config.yaml
intermediate_size: 384
rope_fraction: 1.0
init_std_qkv: 0.0387
init_std_down: 0.0
optimizer: "soap_variant"
Each number is 200 + 20 x the weight over its row's rms, rounded and kept within 0 to 999. Layers, rows and columns count from 0. The size before them is the row's rms in percent of the matrix's.

# layer 10 MLP up, 384x96, rms 0.0881, rows 128-177, columns 64-95
119,161,190,177,214,202,199,180,188,177,187,201,188,207,216,218,199,189,179,180,226,225,198,196,191,180,177,225,174,175,217,172,187
118,211,190,204,203,209,221,225,161,184,210,206,239,195,193,172,201,211,210,219,212,218,193,181,201,209,192,216,176,198,186,212,205
122,208,184,192,177,231,189,228,193,208,233,197,172,214,214,215,169,193,215,252,218,217,188,161,183,162,203,213,196,195,193,175,235
088,212,222,185,180,208,169,241,176,183,176,215,195,214,179,218,219,210,210,184,200,187,176,184,198,222,179,170,192,195,161,202,177
108,165,172,218,163,193,220,192,204,179,196,209,188,245,184,186,225,198,191,198,195,225,210,220,228,197,221,218,177,175,187,249,216
115,231,203,216,248,193,213,177,175,212,212,187,195,155,217,197,245,205,197,200,195,153,165,161,198,183,185,211,176,185,227,216,193
113,183,197,180,205,177,163,172,232,226,208,148,198,242,247,174,185,185,189,175,195,230,197,183,184,224,202,230,205,182,189,221,179
122,215,165,180,161,213,164,214,214,186,200,188,190,188,202,168,213,192,219,241,198,198,208,193,184,213,165,205,228,229,172,195,205
126,222,208,247,181,170,175,181,202,188,263,172,223,169,205,169,226,223,196,219,191,178,227,217,207,173,191,215,210,219,184,220,220
041,199,206,183,184,210,196,200,207,167,173,163,221,251,235,201,164,177,191,200,196,222,203,204,196,154,188,212,211,229,176,195,213
095,193,192,155,227,198,223,214,182,172,195,206,209,220,231,206,177,211,202,167,201,212,202,190,183,182,154,169,176,240,170,165,203
067,202,205,174,208,214,214,231,185,208,173,212,203,221,216,215,204,219,183,225,191,211,177,169,193,199,207,231,197,200,226,220,227
120,198,187,193,173,200,180,183,224,187,184,206,203,198,192,186,167,211,198,246,197,230,193,176,205,237,225,227,200,218,222,195,237
125,206,187,222,184,187,191,182,177,173,193,188,189,214,205,192,191,211,180,171,217,191,169,227,202,212,202,180,205,172,224,238,180
116,188,187,254,209,200,187,187,220,199,215,183,185,222,189,196,207,221,191,173,213,201,200,235,171,181,210,212,172,224,209,184,235
097,186,175,216,228,199,191,177,188,188,202,231,178,181,205,247,217,196,206,199,214,210,179,157,183,182,180,200,230,213,191,225,193
107,171,165,219,207,188,197,184,223,168,208,244,215,202,181,198,182,228,184,184,180,210,198,217,191,209,255,171,226,198,181,212,171
095,183,206,178,204,161,206,176,200,191,202,201,233,193,220,200,199,207,184,201,209,204,201,233,239,184,185,192,176,192,216,191,188
057,191,210,182,233,186,216,201,204,225,185,209,227,221,209,214,193,186,223,205,187,177,184,206,222,216,177,228,191,210,222,203,204
056,219,235,202,180,179,194,170,205,208,209,174,206,204,223,231,184,196,204,180,174,179,194,172,235,185,212,189,181,185,211,193,218
043,219,206,182,183,211,201,215,182,192,216,184,242,202,215,185,186,171,196,204,217,208,203,230,227,231,234,220,200,204,227,211,201
091,146,233,228,219,181,190,214,189,175,192,197,219,189,214,216,156,199,213,237,181,163,186,186,201,188,217,215,235,222,204,222,189
108,207,227,155,214,196,200,205,215,194,195,223,190,247,228,206,203,200,216,225,160,227,203,204,166,216,190,229,229,226,221,199,191
104,213,124,163,200,204,213,195,205,192,200,211,202,231,232,201,211,165,207,216,187,188,187,177,198,170,215,186,182,206,227,201,183
094,188,194,211,243,204,208,221,183,204,212,251,213,158,222,201,235,205,184,218,227,211,225,201,208,208,200,186,202,177,210,188,205
118,168,224,175,209,190,214,223,197,194,174,204,227,184,187,190,202,182,213,199,165,165,178,205,212,206,190,208,177,207,192,170,213
102,200,221,185,233,211,225,214,179,196,225,218,246,186,193,222,245,188,199,172,219,191,173,177,165,211,211,196,211,191,168,171,203
119,229,167,209,181,180,207,226,184,189,195,222,216,220,191,191,195,182,166,189,166,258,185,193,193,181,200,225,195,185,225,235,192
114,215,190,175,170,200,199,188,235,181,224,180,214,189,216,207,197,185,220,210,202,209,176,224,181,204,201,172,203,178,196,181,224
089,193,173,213,197,202,192,168,166,229,251,155,220,174,205,175,213,200,181,226,199,181,203,192,219,206,192,191,188,218,190,203,206
108,212,194,181,200,216,207,170,182,221,177,183,221,227,151,183,188,230,232,212,203,186,160,188,181,192,197,179,196,208,207,218,204
094,204,213,232,155,134,192,165,215,205,259,220,217,185,188,178,178,205,181,195,209,198,226,227,233,224,193,194,210,200,193,172,178
100,248,195,199,169,194,209,200,188,196,178,200,198,196,185,217,197,154,228,170,175,248,193,206,191,202,155,181,188,152,233,216,203
128,179,197,168,228,214,202,209,212,196,192,179,214,190,199,227,192,243,215,192,185,208,216,199,190,233,208,168,215,229,232,174,239
113,195,194,193,204,205,189,202,191,205,196,203,191,173,242,199,205,213,181,192,178,210,183,238,189,211,185,213,199,183,215,144,194
097,183,209,212,161,235,168,182,218,214,191,235,165,196,225,172,206,212,203,193,192,195,196,191,178,183,205,215,191,212,177,215,194
062,159,201,185,242,225,188,206,199,198,187,203,192,240,210,202,198,207,212,171,197,243,221,194,203,197,181,191,210,168,203,178,228
061,211,212,191,213,175,206,200,166,228,228,209,225,169,224,199,195,225,207,237,197,219,201,210,184,217,185,206,173,218,211,184,221
097,222,211,231,217,194,161,187,191,175,218,193,191,212,201,204,223,233,215,173,211,197,185,182,193,175,204,173,198,165,211,219,203
099,201,186,236,196,210,165,160,205,198,246,219,211,173,186,203,183,241,181,200,193,204,193,217,190,212,208,232,198,190,176,203,184
099,196,165,182,198,232,242,199,240,215,215,203,225,215,197,211,188,215,198,196,202,235,213,198,196,231,199,212,207,198,206,210,207
117,217,217,193,194,208,228,184,165,230,242,179,205,208,205,232,222,204,204,203,199,199,210,197,198,179,207,190,183,223,199,252,221
109,212,189,227,230,200,232,186,189,213,219,218,219,199,204,217,230,185,195,243,221,193,177,204,221,216,200,181,160,209,219,194,235
092,181,193,209,201,238,219,230,195,213,162,161,226,214,171,195,189,191,196,170,212,209,183,225,214,188,186,187,235,172,171,210,166
081,215,204,198,145,214,201,183,238,172,204,187,229,199,205,175,193,183,215,199,201,201,191,175,201,163,198,204,186,222,158,236,178
032,177,235,228,222,201,206,158,192,217,199,213,213,190,203,237,241,214,179,187,180,200,189,197,218,197,175,214,189,178,208,202,209
099,171,218,215,212,250,202,210,214,234,195,194,183,208,198,204,217,215,158,245,197,175,167,192,156,189,183,225,163,191,218,188,213
107,208,210,239,224,223,196,201,162,211,224,203,222,184,220,234,195,211,221,188,186,209,199,178,163,205,214,195,183,192,183,200,207
117,242,206,198,187,210,173,184,196,243,188,181,209,187,193,181,190,204,214,197,205,203,193,197,206,222,173,187,234,227,199,196,167
081,260,228,184,190,192,212,193,178,220,193,197,200,184,221,198,204,224,173,221,194,207,212,196,212,202,225,197,184,199,218,201,220
# layer 10 MLP down (transposed), 384x96, rms 0.0776, rows 128-177, columns 64-95
127,238,202,198,203,206,172,195,195,212,188,184,230,192,183,200,201,177,184,196,197,187,170,194,189,162,197,227,178,197,228,202,209
107,177,214,182,180,194,181,189,211,162,185,176,194,219,238,212,175,170,211,215,242,187,203,197,187,200,219,188,217,201,161,162,197
111,212,190,206,213,222,238,202,189,172,197,218,215,204,166,218,197,174,200,186,199,170,183,214,215,194,180,213,247,228,216,231,209
083,197,200,190,222,197,227,155,192,197,235,189,211,183,195,194,186,213,193,215,216,179,203,207,207,189,210,214,206,207,219,188,248
104,212,182,170,204,197,210,204,194,208,193,230,185,182,234,200,186,211,228,196,186,179,222,162,196,175,171,194,210,220,175,172,183
110,239,201,239,167,264,209,168,171,218,187,197,228,184,184,177,167,194,184,208,211,192,214,160,183,204,188,204,165,236,198,184,183
109,222,215,228,208,240,220,236,185,199,200,207,234,182,168,189,205,224,226,224,208,205,186,192,230,190,207,173,195,219,236,194,229
106,199,234,244,231,183,209,236,213,210,193,180,198,208,229,229,194,231,157,188,190,211,208,206,190,202,226,194,178,173,225,192,184
120,194,151,168,207,208,196,173,213,221,184,191,232,203,164,213,221,235,225,197,229,191,215,155,163,167,230,182,209,216,230,198,193
034,205,213,234,213,183,183,197,218,241,226,208,201,154,202,193,223,222,196,188,203,201,214,223,216,234,252,206,217,182,185,204,167
083,187,177,206,179,184,176,203,219,235,222,180,159,172,201,194,221,186,221,229,173,194,185,224,204,218,217,180,190,157,170,219,181
063,232,183,240,180,177,185,186,192,184,229,166,198,167,176,197,203,170,212,193,188,182,219,233,193,200,196,192,203,204,152,193,190
129,197,189,208,196,210,203,178,190,224,211,172,213,209,228,186,203,225,203,193,220,193,193,228,172,213,173,203,198,195,180,210,195
118,218,227,186,191,198,229,202,189,227,189,179,178,203,203,167,230,222,189,207,227,178,178,229,214,210,193,207,190,204,172,243,243
104,217,183,167,196,190,217,184,202,181,218,243,208,179,195,216,166,184,189,194,251,192,201,204,218,216,205,206,196,184,189,179,204
086,222,202,199,205,214,189,193,202,197,181,180,240,222,216,184,175,219,215,212,206,203,226,220,223,227,219,228,174,201,218,162,217
101,211,212,171,204,205,186,201,193,212,170,219,208,197,203,227,219,181,209,221,232,212,163,218,194,193,143,215,214,200,233,206,215
100,231,197,226,195,201,170,154,223,201,182,216,200,202,218,217,209,188,194,191,233,178,201,184,197,199,191,228,229,207,207,153,172
064,223,215,251,210,164,186,205,160,161,192,211,163,189,183,197,178,193,177,174,227,213,223,181,200,190,226,178,198,210,206,166,199
046,171,149,208,226,208,210,221,180,145,207,227,209,202,183,158,216,198,226,192,256,217,226,228,202,178,226,202,215,220,187,210,208
046,214,199,196,211,189,194,151,190,230,225,188,126,191,183,237,203,220,213,195,189,232,211,161,175,207,197,204,248,195,210,194,197
089,219,235,197,182,184,192,230,186,198,187,177,203,200,180,213,192,177,200,226,206,192,226,209,205,236,177,197,199,211,193,179,183
109,181,196,223,176,211,196,233,193,229,196,197,194,183,172,214,201,202,188,169,238,206,227,198,205,198,206,199,204,185,224,196,182
104,218,218,220,177,203,179,163,211,208,222,200,197,177,180,182,206,204,189,189,207,205,207,225,167,220,230,223,218,185,182,178,200
079,193,232,203,166,209,203,197,211,197,202,195,190,223,175,193,184,206,199,190,190,206,188,203,185,189,180,186,208,201,183,204,214
119,208,196,212,183,169,197,203,200,204,218,194,207,216,165,190,200,224,208,224,198,162,182,196,201,167,180,235,228,211,224,214,231
129,241,225,221,213,182,200,169,183,197,184,210,193,241,223,195,197,191,206,171,167,175,180,199,211,228,210,201,163,178,233,215,189
117,199,176,198,177,215,225,237,182,198,209,162,180,230,196,224,167,226,226,226,166,211,216,209,185,200,183,182,202,191,199,181,212
112,222,194,135,220,192,209,233,204,195,194,211,183,193,194,186,168,183,187,210,177,201,221,187,196,199,214,189,216,231,211,195,200
092,195,213,164,191,208,218,204,215,179,159,206,160,220,197,218,232,217,207,195,188,223,185,192,200,214,194,210,201,152,188,206,213
111,216,191,182,217,205,241,196,212,195,204,177,172,198,193,182,226,207,187,209,175,214,239,185,205,219,204,180,243,224,186,169,206
092,189,197,174,235,187,234,204,191,181,163,220,154,209,166,174,190,182,213,234,207,183,189,198,244,199,205,193,210,207,234,199,166
095,150,186,151,208,234,189,225,231,235,223,195,176,196,168,177,183,214,197,215,188,193,198,208,189,183,227,170,236,224,201,223,199
128,199,227,163,210,178,191,182,168,212,220,190,202,194,222,193,222,171,214,195,190,187,170,178,217,187,208,218,218,203,215,195,229
114,170,232,210,184,199,184,192,222,221,201,192,225,229,200,240,175,200,248,208,197,197,175,200,196,232,220,203,192,202,204,237,245
093,210,183,174,204,189,228,174,166,177,220,183,243,224,187,229,187,201,205,218,215,195,236,225,194,217,211,251,208,202,184,193,208
064,227,183,185,179,191,223,208,205,223,206,177,208,177,210,222,213,190,241,227,206,175,194,212,226,205,185,194,181,192,156,201,199
056,164,178,188,183,200,202,200,221,179,168,174,199,219,193,163,179,166,223,186,221,206,164,193,206,184,170,192,233,205,203,226,204
092,173,162,159,237,181,232,225,186,179,225,186,219,205,207,209,220,188,200,210,212,177,192,242,176,201,208,218,176,227,186,189,203
104,224,194,169,185,178,197,232,184,224,222,183,198,190,182,198,232,211,206,178,218,208,191,182,215,211,195,226,186,213,183,226,178
102,251,194,188,197,160,205,195,201,194,211,155,178,227,197,178,217,186,226,188,223,189,216,216,237,217,218,188,247,190,183,176,194
125,209,211,202,199,216,163,212,213,225,192,190,179,191,174,193,182,234,198,180,184,198,181,189,203,236,208,199,201,197,221,187,204
101,226,186,198,152,200,183,188,188,206,190,230,188,188,185,164,197,205,245,174,203,207,164,210,201,201,208,213,220,177,167,218,200
086,221,206,197,216,182,207,164,225,207,210,235,200,193,197,204,210,214,188,198,193,227,221,180,189,224,249,174,227,202,212,186,207
078,218,227,191,219,209,213,215,208,218,190,226,192,219,189,206,221,245,149,188,213,227,205,218,181,208,238,184,195,197,214,186,220
029,205,195,197,219,213,219,213,207,201,201,185,215,222,187,159,176,202,209,216,222,180,203,215,192,195,246,194,203,194,191,192,206
092,193,219,190,215,146,217,208,219,181,193,158,177,201,155,175,211,180,219,219,206,185,203,218,183,240,218,220,240,204,197,167,196
110,188,225,168,209,216,214,237,219,171,168,218,176,215,227,207,199,225,173,197,173,242,218,188,187,166,192,185,190,209,160,221,179
155,212,204,208,228,195,172,178,222,188,203,196,165,205,236,199,195,170,219,190,198,145,172,194,225,211,187,188,177,170,204,215,210
078,146,167,240,202,215,198,224,222,227,170,183,187,233,196,171,197,173,212,204,196,209,172,204,185,223,183,195,217,183,187,181,173